config.yaml
positions: "learned"
init_std_o: 0.00528
optimizer: "muon"
learning_rate: 0.00826
decay_shape: "linear"
batch_tokens: 65536
Each number is 500 + 25 x the weight over its row's rms, rounded and kept within 0 to 999. Layers, rows and columns count from 0. Numbers have three digits each. The size before them is the row's rms in percent of the matrix's.

# layer 6 MLP down (transposed), 2560x320, rms 0.0535, rows 1012-1055, columns 0-159
114:498518466484551517476523486493523538455530493511486500515537521537524482502510501505522573510505537489486515485511464467501490509462511473508524494476471507504493526466478504502478516517530539474505443467516491488503518514537536525447473463508505469478512481434492532541525472481452495493512489517530515467503472507474531492460480501505509495548516552496525523484503478563533526471471472470494510485461487451535498511483516520522496461467527473506506503520460491557505480471475491
104:519522501504496513523509461531492487486512450492511498485489479504529474468494440468510504502501484543540513505522475488503497495496462462485512480460502518433471524550498491496505499479553511496555524509496481508544524524505531497494521478527486514563483502518484506466530517425483508502554505501467518499503512520452517501509547485476489463504516490525509522533520449459508464500495522526488497576477444450509501484503514501495472503494520515537481512487502489553493522500519518
102:474483458492524498520516552494490485507488476451461515547559514469561490500504500495533526522491513563478500534482492512485488464474480515531498520497480493498527490475491536486515513520525476478531518499471547496489515513477542499510517513469509539513486536469471486521492474477488523501486479482473438533507517537498533465500510524549453436462521502543494511502516509506501464483550529456501475501508485510490502499473488524481547532512477481527528532489459509537524489548511492
104:499499543493532509494493500470529462495531490509508519537510520497581512470493536492518519487485509534505495516525495509508489444498477519542499556511487480493484487485446457518489508522478493463564504478472443509496503517512538493484512481529495489538509517477530464526519466527471503479484527484470540535506427494513486475519504514542496544508502533511539481476538514487501493487519452497525491485486464510542464498501490471495496536516481504473519456529451556482517472483481460
123:519483482489519497474472510497475482493510493524470515527462490481547520536429472432474519497514503544494440517517482503505514511483490532494542475502518505485527492508522533481553497520501491516511526534506520479540548498482518480502497498483478493507478519509486463489552517490527533515512504462496472518502508512533524454505512480454520528494532472496521499493464481507523494505488462481509510430521555539459508490482527497521523496510507488485496465449512517485499538528512523
107:454507520545508491512482478489495531503538513534490519525501482532498518457496564472467452500524530495477476475513536514465498500490488510505538529480545501520498467542530489502460492523474498524518496473493465452491503503546536500576474520472525466511493565505525493490465454488482525468498504440478505504518461500513506542503488507493517490469484477473492487495478474527500492532466520519479528511513485471516494549494516528468555490511459518508513475458527500540537468523499512
100:517510500541455472511518505508558476491482528497499509493467516438485501468481480475535522451527542469520470561486519544493524484542508498515526517514478515520458536527468542495498477500453502539489473484487477514509479462516511544531491498460486529514495531465472536488458493463509538508514498455493445467532488564532518487500482532523492512465520472543532513528482473516538501502507487474531484522530496474479513515480502482526483535434508503496507505501504509495496457505498460
113:498508488459498489491507513518517539514493489445498495492518510514415521490492520492475500503466536513509529502537473511526497477450514505501509497512507528464515514501558494512518487508514502476522515513479476481526439512467510509482520512519513551513501512490489451517521491495515553521495518494496502518493489508515473530525482435463531512512517528504484500497485507516474473506519446501460513500503476509468480500486479508507476453505507531450486501499519500517471555509483531
101:500494481497470539495477504440454472500481469504476531533501482525533549492503502514492514495521494478502539470498505473459525467524475452523486491509500498526505489566482469501450541512492536524482479530511449537503509495464507492501519488492464514482514528483517509542484474465504540515487519532441510509490478526519461521505547484472492499523485528495474479495497528522522502483536483501508517521562468503482525470504525512508517501523493500509512489514479481527460564491491479
098:520506511468447532514536479453478529493479516520520490521543506516473470521484435476470456504498480467504500498481464506508491529533552523571468501495498500533517470503503513481561497499527505510487526483517491485478518482510467507554494440491482468478513468466531487516491467499505507497492494482520502515505498486558526495503511503535488515483445478481513466510493497519447540486520520478509513511529525532501561463498535536486517467516490485510477535504510487504526523484454489
089:487521544451495460556495495481515586530464510506504526484511479495481510523491486441515512517466505478467503510470486483464529494475504520531473494494467492531476505469520486520481527477457498455514537519526533524494483486504492509439478535497540504508508525451489512495504499534479494500472470506480520505500491507532486515557496507515481496520487461549473534503470477520503500461525529513544468505529513430474499505516534495531473541479510500540551495518518495515535487512491498
098:505493448467477499482518464490504510495517516468542510565466514525545504495490462531519491496528507523447492505515512491493501494517525470521507474489530480511494461475492467440464460480509477495513526501477507481496502469481546516495524506544471467515511522498507476489521454508509493492493527491524493508517481506467515473528516511475505495513486502518540522479477509503437494472523498480549486496491555533496536507523505543464453469485492492497517492493522506493520482524489506
103:472494470494520486522489492499498489447517498505510478507504482464458474470507564486468490526489473480552487445519524531526455480480523505508478467489491503516460546521538494539491501483518512501483527540508531473543522519548521513532472548501508504521482479482522491473534504455487481486529494505540494505522482467521518512504538508544505494454474561523465475502516441489509503490518517491539542505515468507504529495545488491497482513473514498506469504492491496495504518527493477
116:525439551479505527540496485515516495514494520475506503478498511444518475533511545490444527498473512456550525504476499465547459471478501568494469539548471501505527531504468479505492512516503492491484543486473479526518476516549488539531521478482546519499462486486527458531516495480473535489553536480497473428451483520541488484497505494473484492441470477513432504495530499511516495494520470483476524507493513518502519499502486511471498525450474503497472509490492516503498480498486496
102:525475520524482482506480520520486530516522498499506491518507473476529504468465483472484463520546490502448514509476481475551455486468471514463498457530508486465495519507490509516465463517458475537512494537560485479531462520471426497496488463519543490512497522516523458501506535497488495514450473475509485547518521533507496476504487501497503453502531537480471541507475458505488509502493523485514527487488505491474486510471530478485478495533449506511496547459509480511496480538501517
109:487509513482453506494496550452470482520531510529516543481500482489491491503503562513537461499499521490505505502513504520524499511502515531497519507488440462489524462517463458478531557508488491470477517488497461524490517484499527493472489542458505464505534475439548527483512457469470527454466527500510528521499535471505500527534533500521534476497500514526493522518522449529483479535487503504460461502496516505500535470520499503501460507450533507508523497545470513497492515522522506
116:473485528522516523513504453495545513482495509490479496490512506495514544514508537517485516494509511495500488502500534533480486543508532454494495449513496537479489504472547540497543490481535483475521519506506516481565461517514469516521490514508528528525499524542542500490483512524502511466472499567547458518473510493505464502507534493533480502478530477474496487484538470505454478492511511508528454517514466474475513512489461525466540525528496501524487470458518534510479480504527508
105:510533484527509457498505426497503497514497519489511482509522503544517512460492494526511481524533494498526483514518484502490513484498545491519493497481487483530522519508524505517510481505498495436519499498464501458497537524521531528508527533518482471493515522448499509502536505490490495503479469504526521457492497484493543443518486498509504463503514492465465470503474504520473497463457491519503501526516517474460524437543533467500497516524472497585519511472484518527517494499486546
108:492504499495452491499539513518495434476531508469561526519470527507500462517532578471517482489499487482465502500467474433479510466482499490530485518501540470491527499534508455520489497534480493502509515459490508556493503503515503502481514522518495498504496473488490512506477498487490462531502462504551510503497536517460467468492540515532495477471494477554484475545506473472475496510498541505526487506476454542460467551534507543504487507545502464521501530547496502496504458526522506
097:489492500521447508524467484482501509483519489461503508529490479524519543461519512515491511470540492511512509536509538470488492480537444531511511503548479514479477500534500523482526536536494478462481525452518472520508495511509494481503476453528469495535465496449480481441559436503492474486464499530514518532511424511487488501500504505506518500513476500474513501471487530520493551515471489478527490516515521512540499511521499520477486456449553506518509496464513497471537477504491502
100:519449486498483501498471519544501478528525462510541525564519516477471502492511494514514522494472523494520449552509524468522501525478517481493469506471493489472502498476535548474491499504500519513525500528455514480555512465513539506502496508475505494545472510471504445512460546478494496485483460528445456499512487487530531504509488464488493528517499471550505479503487475528521489479505549476449510443490487553559476436484530503474447489539449503508544537538518469505483455524475493
097:516481513511503492469497504479438487529561570481485511503506469501504511481482454488497481478508492498487502476506480478543507479468480477460530494498473520512525491525465503484486489488499466507517480502523533452503492510522501460459479486489490493511479508497527522515553534504504476498481477483476506515468488495479480492469531480528491524469505527498503575436533534495519530503538467527546516524518547495491520509474486522496512524497527506460509490531510523577468475527521463
107:525473551474489479529520503481520491530489501505495506502477450513491474550476495509508484460495513487522525516505506521506512491498469525483508481517507498478516512536495472499465443527529503525490501497510506515473494506524474506474502506490530562506471502527512473516494490462560535453520466475530526500437494494537496526485551487497523538508506496528483499434501548517524471484506523473488499504476502460476480491514542536504475553470479509536505480528517523526503515495480523
097:499547483536475555511488471514479509455527517498497510466495513471480513503515495505487527490485551460511440504459500451477467502503489479547525488486488478513539493445505456502512530470517527519509497499493558530474550492450457492501485461542542454549470505492520529548511527515514510514488515489546473482504464499521518450484504502514471504525492496495458508471505528509530473528560499495522527491510498545503508548469489493491470506516499483539501523514489484523508480495535492
095:577523516542477511500517496506516465520484524474493515513502526497492522482467519484518478450548512535490463483502502466526520511529493517499485485503529494490507530548513532475493463531443488488501536520527497480515501515479539471516479481458453514466488535491457548542500456508511518478460518512485513504493508519490483505475518495502515498438493508476475519474504498516501526517528544494517471523538487506519488528495494487468520517494462473488546504488485488470504518497510495
098:580471474512494465533503503544517480517523500535547496472496468541488494509502494485476554474464486487486508508491474526502518528460483509524518456498507470511502488514480521529482518503499524468491476490512518502510456532499479475519484493523472491493474505481476467556512489527516473477482464503475494463532515506437521506502526509494478491579498453504524494479493530487509528513456539527493519480472527557479527460475508512558532447521485479510497503496501503480472520547498458
110:483514507543536536552505488501501522472485510496517520519512475486507460535511530489471522460485526491510482497510447459520492510493502526497508564492489487504520463530505484478504507505506526484551450497528510520514509520503507515450477510525500483490491482501468526457510475518475525549490511502513491513540490441494497535479506520513499494511516531426472521475494530476523488486489478528483500473525494514469537531516497464504514478529506498503484509536463434500565503500499504
100:451552528480459531498480487477506494509507491508524510547505500522474508480487500477504491502500521510530551468489518487522499484493511445534492538505541496525525485517513515480486555472475485468503527459525487516506455513524548462513477484481523480499488500499536482509479509498557512493457505512540490514451524524474534467482520505544500452513524493487494497521509559479501484452504469485490477546471489482525496517498548540463471545452519505511508484509454498502513540471477515
112:447515509520498517497510520514522530486523538521510490534495473478521511470525440509495499525519441506468475507520522500503466487546529455474465491513493525469498510509518503526478499485464489491510507453478503490473464508471540475466520486518492526507506534501523518541505478510514551500520503466487508512500484501470518536494539499471557473502500439497481474481471502499504453488472474489490498482490523501536503514467478509535530522466505493528514511478539523500502446470485491
092:472525486508458479447486477516536489498473524525450489452548482505537528496523501475488499492544516521512498497527512508485537534481533466492488497535526511486460503518489485530513528494500475521485513509491489489501470444506515495542535474515504489481467483460527553492499478504480502490496526484522504520510478470460532510525493517513540530525492492469556472486475474568484488491475488470484509506520489515495485481519535523479486507529530504534490471505469481531510548495499536
090:518510511498481515548486547464517498489530485492490532511500485482484552502521423543448476535525535504492486495504498536489479448492506526487490527482518463498507464532468477482543546510528521558497506509535506493496516502506507475487520464460489487532525535495467486547456504523541477503462511484533502479451475490466482512493516449491467531488518453502514503526501464535485517485517512488482487464556514492498488506486507506461463467495514463497486487493447516497505452502433539
085:527533438503508519481533522508495539474513473490512514501500465540457502491503498487476481488510512501473457505489479518521461509503510498493505487484483510530501504525473482499536506486506484529478495497468510491510519527420500531465498429504473533511491491522492502463527482494508513476516488478469500508517515492568485515504491447478469475517515457462472524551463500552480550508498511487501481433515536516518454551496479492491512494542493517514490491494485460532519517510502485
145:480487514515500492510544485489482497488475492465530552519509527538492486452525581467485555467497467510451508442490515487515519489494492513509469506529516539500513487500500500483527530487485493545496493515487529548527496497526519517479478457484533504524489499460491503521547470506512519475504494453485518505488509489489486504559518522448528547494504517512460529514484517551488472521491528492472472487498514544515498514518491478486504466521478442526539491502500531456542499523516479
080:511483523505506463463526448469505506530520437519486483482526521486522546544509524488535439516493497513505513530519518525554500473540498541510526493521547476444503532482492476491504513475532469530527489479511544520505472523548499483505515508504511502509497493503516514480479536504500519467456530512510479490493474509507525470479492476486489489483518524543491491489492498508485466490492474483512497524523530491524436500532485517511502495510484515453493522505469508442476539516523537
094:486512519507471465507507524500478515507503459523517471519479503480517538480526463508492526518487553548467487521460455470520493497514509465477509485501485473467504557457500485482478483507542491520454547498511476508478506507523489494508511490515525510511462528523460490489512523496499486518512509477566559472525508532531529500541485487516521510504523466522522507493497497523500526519459514514551487487528519489477520512504514499493459568504526478518471537490477497473434509479490458
089:501461490540490493492519463458523496517489507499539498463525507449511558452501487499506520554549499479504504549485470489512532474499480505507497476438477493490512481504499492480541506512535491489454483507492456530528517525472520516516503462510521501484486477510484496537494486527474496518459517498459514514511520515453489446532513485471531468480494501502523530515510561503516454459508488479474467522520440493537487490499521493492507485515515490524508471523494490504499484545491569
108:493425487506522501511484488473486508524496523529473484475506537522556533464493504538466513489518496487485477508525504517525476488479475467519500550419486473502451489524534529541545524468539489454516422498472506509502490495528505513510493491483516473455506525525504497547438504486492492455524514481508546506504525481533497524521479528486479510539527512517513534449535517481497479505536474528551518522491536491460476512509470544501491491489549477527506510490500511510513477490492550
098:459498480535505498497496477521480475468542483501499549468522503474554500524512498484518510511480498519530537457520459485515531479462496543517515535530464486534525470499506491487494497488486506480499463487515486525543463499520514473530479484481547520528519495522500477514491541529449533543499528495512485514504483548495459516492497535524481521478447520453501486501472564536471542486513471500492522484516519475518527506512495526466493513505520528519577518535499522515491501498519491
106:493497504488475506516510524506502470500482532491494499515519446468467490525520512422508569474464514451450491526528543527514513480523487489467437471523509507517559467511464485540557468490498504465520529522535494506540530471451492510493526502478489520481475515509486527517507529447514491473545540502515511481540477545521504458523518483478501446532534497503521444548520516496524493533514501531504467500508470490504460504508497474530509522507474513519476510462517530494507493532502504
086:476470523529502487524524495513489481489540535489467470466474514501541494517535478509525501477502486513494559488517524509515481473453448504453529502478461464529478497551508498492504475475493500492481511487501476481508510483532463465520504485511516469474496460502510450492505515499493514496472526478484471462460509522512523491483504461518519501520496485441512486495451540526470477490473484498525518540504496479471512491529509510512513495505526512582497440478507548484492533471509530
095:512473483525515496505495492523520513490500503484492508530548522496524480490468480486491528509477469466521514495545505482515477480512475450522481469491498501536509502507530476474487467476516548509492492430490475445466540549507495487531508532479502478490512542518484514527493496485540500450535506498507501483493535476543506456496474503512518464527469506500470498503477495479472565488551498439518488475464455502451450488495488504542505490496520526494473530498493546442515506479464480
078:516498484480485526493473503459479492562511484504491511507493531538533545544500495494467526477509540513504515519483490504465518507509476524496554489468527482498457517466496519521515508489469504465492468558463488503510470491470521469518494502498497493503543496469454514529515507512487482491456461497525454491507521557502542513499533496529463529493497491527524479505458470477528539514500481532501482503553514518453508494480504516500485468485455493533549557499511493499507465472527505
101:477468476511527481473458505523505450495520480457496538499565545494468468495546510472514509500500487463516480522484534514478498485493517468487514509490530515524462479470500501466491487460523505481481487513475487503507564498503512549503464508471520472489449529500528530520505513474500489486517516515528507536561493527518490512508460505493511524524497549524503542506505501489469503423519501503480515500472497528491482502496518527503503527527543569507440511516457503512495485533521530
105:537538515468507458509469492494536538488525510518496481502471456474496454482494510512511497454567506507528484465496545502495541502533504502468511534523479505499527456569527523508497493520505514541471489520519533514518516522566479499502478499495540535502510500451447472506512500498473509488470483509524511464497488510525504538543478520498485496504503517560499496488470479478483555469492498541492489507481489511492491519498526522482487522489496538530484509486470550489475545516525506
# layer 6 MLP up, 2560x320, rms 0.152, rows 1013-1056, columns 0-159
099:446517522534543503484542506471492508530505514457511486518554478485506486521469540467485530505468515515514524523534492491485481518532491513480500532500493431452473455515495457531447493533496488507483528515501521526521507514496485490496533494519479486499526533511513526513487487501514523491533521502510444514477495466474530542486484450522489469528473487522531488492496478488523506487499512464470476533504498478514494452469519477458519516532442501526506515513510538526514442474518487
099:502493504508517512481459508502495475512495528532464493504469515482472467494488506494471514507516490525516503500537502528511531503492429517514505508464511572438483518518522503508500531454504515534484498495455531497489485479527529491519497517489499529492486498506521474496507457526540479514491503552477488518468513519468475474548538503472535519516483476445483467455500495476510493509555486526486466475514498507512462466500493490492498499505537490494505538503475524535496427507472503
101:520495492518509483495463471447507519518480530533494499490570535490520450540470505504505510490511484516511499469491477492523505517511467512505489510520462486497444529452463494466511503484450491469506546499517484534511496517454539453495495503460518466464457490473492501499523491483492488513500493508586484532513487493507529527516509536539520547530513519507478486484500483471508549506512539495515479548491484515506479514506462492475521498505504487475507508512477534476443466514514505
114:536463499504472519487496461466503513466547499455509472479481504517497478527513508489546500451508482494468511506500513502527514510474533482482487493479485494489500506490525499471477511460500488505507532517553515483516445487487537494482471535510513481476547469507503499469487537537451452498472491482499535522530506513517484509453515508443526520479474535482512529471463536477469519536492499500464507532583503465505475490525531528511485509493465487518477508485475513519493442523469499
104:520524480532512503483505528522502513495476500516500511478503478495466498502488511472506515490510493471519508501455508512509453490497501448500494518518497504460477503462492448509495520441494504488488520503439516507486514511497446480479473496507509457481535531498515512495507528461501477533488546551505490492508490514529500461456492501489486504533531538490458538506455509529493493561482502488518481488467503469525522529557503528493521478486508528515522494503474494540509461490449493
096:505500511467526557486505512465537487478497525446494515557470498490499494502475494466502536490540487498478508518501485474497495503481520474457487499498506532505496476522513483498524557517462550443533497511508492458483533502503512504532514533475497465555464461503551489520542529477465509479486514501471489548491532499503528463483518485496533493516465479494467507534478481480499483489487559517535464517483509498460498504500472510527500493507519541471501473476517483492453478537465542
108:541476474517516481478530512527486472472477529479486521484487500467422505462452507486448516459514500516523482467479550531466455481442498490482494492470531513544462505536499516503436511502489512548563487503522524519479497473501501519471530551497500493505482505530508546501525498479487454548499482528520518517549496533536454545473473462515513471502513464486502486521505491475484535487454509472535524480536511505519476487531498521505537531509466517475508521493506466480444492491501468
100:486505482548523501500506522532464446499510461508518454453491513504508505518511486502542447525494530439456496507523494507486511489481522541533493501445543503475491452505447515506504493504485558543518526472438457556539511498508500506514493536501507480539512541510491454488481496542501497500500484532510519471501479491532534520523519493537503490491500427464474526521490522494517504496483546512500457512532519520487497461529479537522500479523510515483493516468480498480456471513512462
109:475495537540454539513548502520547510524515533468528470487463475496528490455528430466510529493509540483525484476488511498509515534477495498545522510464500517487559481466517491517466487472498468488488502434525468509473483564470496480481512475534509518493522480475496480482534518499495497521501508489479515498504526559501492458481507493505478500471519507526503489500495485480515470506482486532472489550512446485513453515516566492479513496491535510462488499507496495527488491472495464
084:550474510528494537490507493548513533483505485505491540481478496496523504499521554527467488471482521468461489529576505508502495496479538502490500514478477517478530482496507486526553519548495514543491437489484525495508530534487479492511504505515462503482493481519487502498492488541480483552508470477506507483473526492489522538475477468528498510474530543516511510507538544509462531525479518524535533501472500490495473480497443481449493432498506512516474499519483488463489525526498509
104:497468504490562517511471520509520484547531485504504472503483438485469509502502541519510540526524525527496516507495496455482523519515512437531487500495500505535539513487469515486534530460453488528480504474487503542502542473477486492523549525486531471526520524523513456477480451475480492490473514501525491498494506497479450487518526459513474525458499483519485500475540503480494498473533547514494443492501500509507483504501462458518489544520466510537488515493516496511494483469430504
098:495483442492506501478511461505486533494504498526464471467491496517524473519468474524542503472500506485474507515495509532520516524485494502474506507478496445490528513487465461518498508487498494519476489450512496479532514485483513491488481479498504508522485461486515480478482515469508497469553484487537496497505450534459491492531510536483520520501551497508479552456499500476459495537497502419500482509482529521499472500534488546493498536479498490469477508518540486495483531518536474
106:491560436571491493533503446457478516457527445502478498519518512510471463407512488486512482499533488501418505489481511515503523526523502474501505488454478546492459462484539523502501492513521498537495507479509477508472540495489477500488485551528452471481522503498509527477471516528534482459479470480494528577512468516512486511482479511495485481503542543505544509514496495487475546526511516515555493536547490498499484519511503490550516471524514516481562506499516479504495530510531491
098:496491530514485497493538528485499521517491494518531430544484508506493493473482475557515503491501516470505452495530491487466492475483512458498540494480503489467485500496526462457502525507467516516486510470456478460480503505527509465518493455516504449523510488495469499503515523458473472511504474501508545508510445498557491552525497477499478490480497439536503467490510470490483462509524488490470499534519530481497510492505478530559487488480496545513493477499528485483479489515486504
109:511467508491525504469451519499517514500441501486464493467528501514493471531517519453523486511507519495479539491504494535542445548516503510472501487558512472514501504489466473503484544503509502491487509513512500516509474494557504494476466486540508516543468521477550470493476468526522471496516495506482481480527511555492459486480473525466539510505480504492544482565516479506488521522496543518472512451531539454502490460477487497534481471497522503509505519524498496484517479513481484
123:545526453467527489500494470495507489517480504503496478521448467467506493492529513477522521517502515512535529490417490533448509469476490513514505512486529475490508491512484564475506524547464506479510541455553501494484498442479501505464473504526481497526530465500492483471497498464473496495500495455514507533523466500487505460515503459505505479493487520465542495560483509473514500478467517550511506513517481497503473465538495513532540475466529486499525510474493489529462460491538478
102:513493542499526477497452459510513484461503520524491469477489451497496525454484472484527501484480501494523490546517522480483488543510485497507476522498496515450473511485529550529516488464504485535518546529511462492524516510472517435507505536480481526507455520520435500513504525481502524460467532529512493490523479488556520474515487530478471545459520550523487525481543480527510507535507505482471469484507482513500515567491487510489507493563499516471540513478505515525523495452505524
101:486551526511471467475483501522537515466498490518508543550520497491476495507535514469524505520513478491453531518489492513468445515478454516492518462445473531496504480498529488508482502513514587472483468447499495470495466505457499548469497504525495435483501487477497505472496501505523499514497529489460518503522505500450541524491492465499499564468485535512507484512476509508491440522513490454540517527544512539477530490497503469523545487551482493474487489464468495505531521495522480
096:501478483517498545485471510531499500548508474459496497496482490466504488498503412536541528501539524513516507521508502503466505478484498515491492540513518453482495502473520508509473521525491500525471517471486502502536523484503539507469525453491515543502496499486467478504509494453490495481489504520486490475487454483550525464513521509513489473454539502517506490516504500486499506518493520426511448478452504455486485508499495522515472536484534542460503483529506498504484476508467491
103:492499497452515538507480481523506467537515472508490470491467501510463497507506478507498523478472512522490493498484527490501510548486501486511523505579545532483512474510485464494519524468493532505504520496527432460548459521495452485477516476523444482490463459488486529458526515500450556493488501486509490511474483478506513496472454519495511475504539487494508486523528492547549515491452514518470476506555482454526506496512511520527488492469502541506530491491522539522526535472492500
104:454492472499485498490514499531469489490470467479540520505479538536474466537527492482543501499471504517482540519479542520453512490469542564494475573502530478520509502495514492486495470449468519488517497492470478513476494517517495527479469525503526521516518506519462501484468495533475502505498480479498516501532530486482486473513518507479477494566465528506530506488459548479521510499477507550467518469495499490489489489546533523474502490472520493482485541496496502511508473494465466
109:513512512467517489455491519521496506490469557511515473504551494512504516523502470499506522483518502478541524461482543502546481502512488494514486523518501521526543479491531490537483475498536486507473496560511499491488479499497512466513470494524436530469502506509482483457489535488481498507523497468478506506471493528510517547474501503499525588552497526476501476528498519462480505507511498496503532480469479538535447475472477473500483490525467489476489490512474525547474493498487481
095:520490506509483496528509541516533504510475503487478488489501491540463502511517519513472500490484510549497522519513464490524487499475472505525503507459499514562485462490547469491452529481461493531508496522504504534508532509505536514500454508471480499499488532525481533468493472499496467467476527512462459519503457509513451496511513537510553526479475528509498504521485486538521510514487479491480529496443472482508520515502500471577459524521495554474483483523521507455527538561553481
104:492526477522526505520512493490485493492484507529517483511527500537499471468464455527484492492501497506541496521506539472501475498512506509503502498487476490485501493496488469506510477476504525518505493552477484488533535481485540475489493511512481502515555541494507557489490515532506481546544498516458501507502512529516497514516494476511498537500461493505478505521469502534480499483471535493483571516488508507518527487502519470551502525526443466487521536516496488493502484505477480
101:452501466501450544528491515512511496514506467512483449504503499510475518568517499484518525537471519488512474480471515478460490502528481520466505585485513509540446531532479470495457519535503539525528489447477488486479529491515482486479483524502500530513507478492504471538559547470499481498525452501496470508514480535531499489552471510541529526492468520507460479461477473458479473505478501492534510483521495494459503475520511512500450482474549528500530564524517490452497518517540495
102:495523483526513501523498494496491524496506507511436506463519514476515545513516502476506472505519532496495505489430484517474495503463502529486466490482487543472519538433480485511477500500495482531525472523490501503497522511547456474509485497513479539497540490501507492510476505480490429496521528490477516487513507488480459434491506499504501471522466494508490513514531487422478457519497497452481544484524497502527500477482475499517534505541545534492502487488520540514503505505524457
103:525521483472433489519510525487491502485523497512520530486521518495531485511489486445542515482528557496506473502507537494499501532515516500451479492485529516475507508505488504520482481510542525481468509520497484498531508501497481505490520518485491482479471511477485551445460518468515467501531513507504477537537506472494453480486495493449491513508526509486545531465512511460510512504530464505491502497530514488509492467530511509528498496492453491510497544572508510478482452476509506
116:512505502480445539495506510494519504489505480505476476470496515470413492502499482475504523488465460527487496529544468508447530525486498540528533472518491462521514546474516507530485535508509507491502512519461525539513466506487527464458503541459506451511511504455475544506513502494503504474546483508530501511519479528508505498501494522535514509531518517483520545514515504491483532455529538499491493517477485516517471473476515499532487507504505521521503537504473471506537489534502490
090:494514516544543530508493455517520502481487514503548496501535421498488487492523501512507530521531491546516494477491496463560482528471512560520468502502565477468536508479518478462520507505484481480483487509519542467423519468455536529468530491556498489466495505449520538489435507495479490529500502500475488464515494515538484494507461494479492547527481508512494513503516487506499480478507534519545471498488489504490531483529493512487492536471512474521497532498500480485534516485517512
093:535512518513501493513512487531463524506463475538522478460474499502512460483482470505505484503511484502415503516481486479497515511465523500511503434520496508549521501524513491470508514496465518516455524452531507496505491484496511503481491533508547442504452476525474515479544493489504496495524496489524502464524545509486505498520463462463548488516506501486501527466504516478544476492557505509515517491493536471524476519568494494487497495509487489518480484513481470456506512543502506
095:495552481530503545491458470532501461453511506481447518477475464482519496534516503503500468501545534479445492476490508463493505493483579490513537479510546495493466520496500494475490460527490479512450534441497513485541528502475482486509503494510509477486486507481545471486511492497473499467545488516481486495496510487476508498513465519460499516490495498533531499471485506528523531426507504514431491529532486474492475509509517509453520486487494507521494461566529482501549496482451515
141:524560502542493463528458421537500511501545478498522466456498480496506495468483493536496483503487514471459524485463480492496526505502493486542480480451472486537474483467478467487481539445538471472507523478543472470544482479469527501453527510531510533518513484503495504472455528490486500463486503489477459469507540468483531496473527542524505498524517470501494513470490479508506526501483511461527497503499504530485509501520468502493513483512511505486507535475493472528482510508497511
084:512503458459525479506522527542475509501524549505512492573493485539480509503504502498480541468545465518501523492501474497443478509469520502515504506477462486506522484517518480492526524469444538466501525523465482482509512467513479535449519516447521526508483558470511511520479532478498496513508469511509451471508468509531469567508464517524493485514522508496541486533497495553483483516509517485487507530475494496519519526506504515507528486511513520496466484531530523494533483487473533
096:483481498467523517508464479517574497543498539494455513518524501502489528448529486495509501497514470496479492500484519485544481529514466502531523475500481495547505504487504476527481493480538483480538436521494530449532495478518535504518509489485543483497458485504502511505509559495533481546488479526499510522480482519510504468466473513448504479491510496507540425516494501511462499507508524479499511490497502522458539495533503486524509521486489493499504497435512494506440441483553491
099:483507485491497489479488524481499492485513525534479489557473497498448501523512428512494539520483496529496528503509511479488466509493541479511525528478486496513429479495492478529501523539479448540494517499488500480516498449523511489469465457482528520513526550486497484475482518504473509477490457519498514520481452489518501551540533515545497504481476512504484501551508479494494464503485486513458519492485488481535512503453496493552509466510510482486514484446498508515517496494500484
100:501540509482483509501506491452520500466505559489527471503497529514512499526526491476517508507497492486496506479481440501494507498511466488540497481499459449507498509503503504487514494478470514528498480496574512488510477523505519537522485517520500497501506507543512510489544520488488513507460500532503507511506497473486501520512468472488496476483507475468500553516540506523492505458508498520502525527490486478477498505519498502492494547506428472522442499522498502537511453533516489
099:502480489548499514518475535476513536508472466502513502488502531460485527525496535532522498520466504475527487491490523509506512493535487482486493489504486532498510567568540470507450494506482535502493501501494474512527495491458494476525506515496465549531507537466477537471535486498547482503465520540463463457496522498514489463524505504520490496475518491468508471526548465491519459514514496543517493510486471482490508557506502534477522539472506492544489503447499506517473513541497500
104:492490474525533484534496483545505495490507502494542460555439489501505465471514534549546438502529478483505537540476504459497461531518540491487518522531494528519491520517508507465494521492534464504471445466517481517512485543497544472495448540524489497521526482465514531445539493543483501524492486485489504470467499514498474506530475519465480499521517483492498479534533455473473492531483500470496481488496511475473513524532518519489490486518485513465500508481521470488484473519501521
084:495516524488490464483519487526483504518489542441528491495459522440476515477500483478496477526521509478508531497513472452506515511512511455512490519473477538511506525521492542514475530510496506514503496559500467523530534519509493508529515439517500469481553514474500490475518485526512456515505480506496490522490509488510537552512493474505468483524477473490538508524525478493455534494507506565475495499523500449521443477529529501506496515480481526488514540456494476505473475506513532
096:567453495509498512497481546497510502497484478476480535492528483479525467487488496493458488483506503539470505480492480477510490495506494459518528495479451499477507495518509475502498499522513481491499490519539453492501521464472491508504470467495493504584534468501487471514512498537495518516488480511516485505525530522480471521510525537519505495504544461476520477539466505479549478505510489541499533526498494483512498510481458520509490456492512477485507491544567440485503529457477487
077:511492542452458514508493519482527516458476476478490511526503528494483527510511470532486525515434493504524442534545514492512518553518484484499442542513485488539507478519478490478520487510520486504498533519450470490505499511480480481511503497497471442490480544502499505472498508534446498507531506532485489522488488532468516505469469475469506456521486472467517461530514501493489546470536490517560457504526498537493502490518495532539501490522480476474489463480517500473528516514464512
091:507496505497566494514500461526559500459509556473480518475519502531499474482520516537468498456461492498467481515475491471501504484490532497436511498474517483525517521486482475477474479525485498481463513474503530497525500525479509514504483495456515512543481528513517484519518496532484509487523471478537504510588480515508472577480519519543495491504477478501479492503499490526460509466518509469542455510493475510511487528495465486505493500489524524537505504465528477518541529513515518
109:506503501499477505504473509539489526522484459475447519503472521514500480539549479510500474477549546507473558487486496469523471514520479519478519514499491506469502463517482503518488434517466497512501512486494514537492498515449487522479529497529476508511500481493502542457489523522500534495519530444479474486489508505505501511487490516461529498488486540479474457467502503459497485490513484478509473487492457495468546484484505491525537516497490525504526480491512515509489503535472519
100:530507471478511508470493525491502502504472495495485490519488447511475490527476521500522521493487547473453473493505516529479525551486479479497475481535495502451468498515536505539510539505493508485501465528519513484464466473499516537507514515480508479484458458448447519485522479475520484559500453498524505512570528475487527510516508479521468517473497481497536490511468512515514516528571487483488519497545488497498507509490478489511533493516515496470514485493487520496524490521492500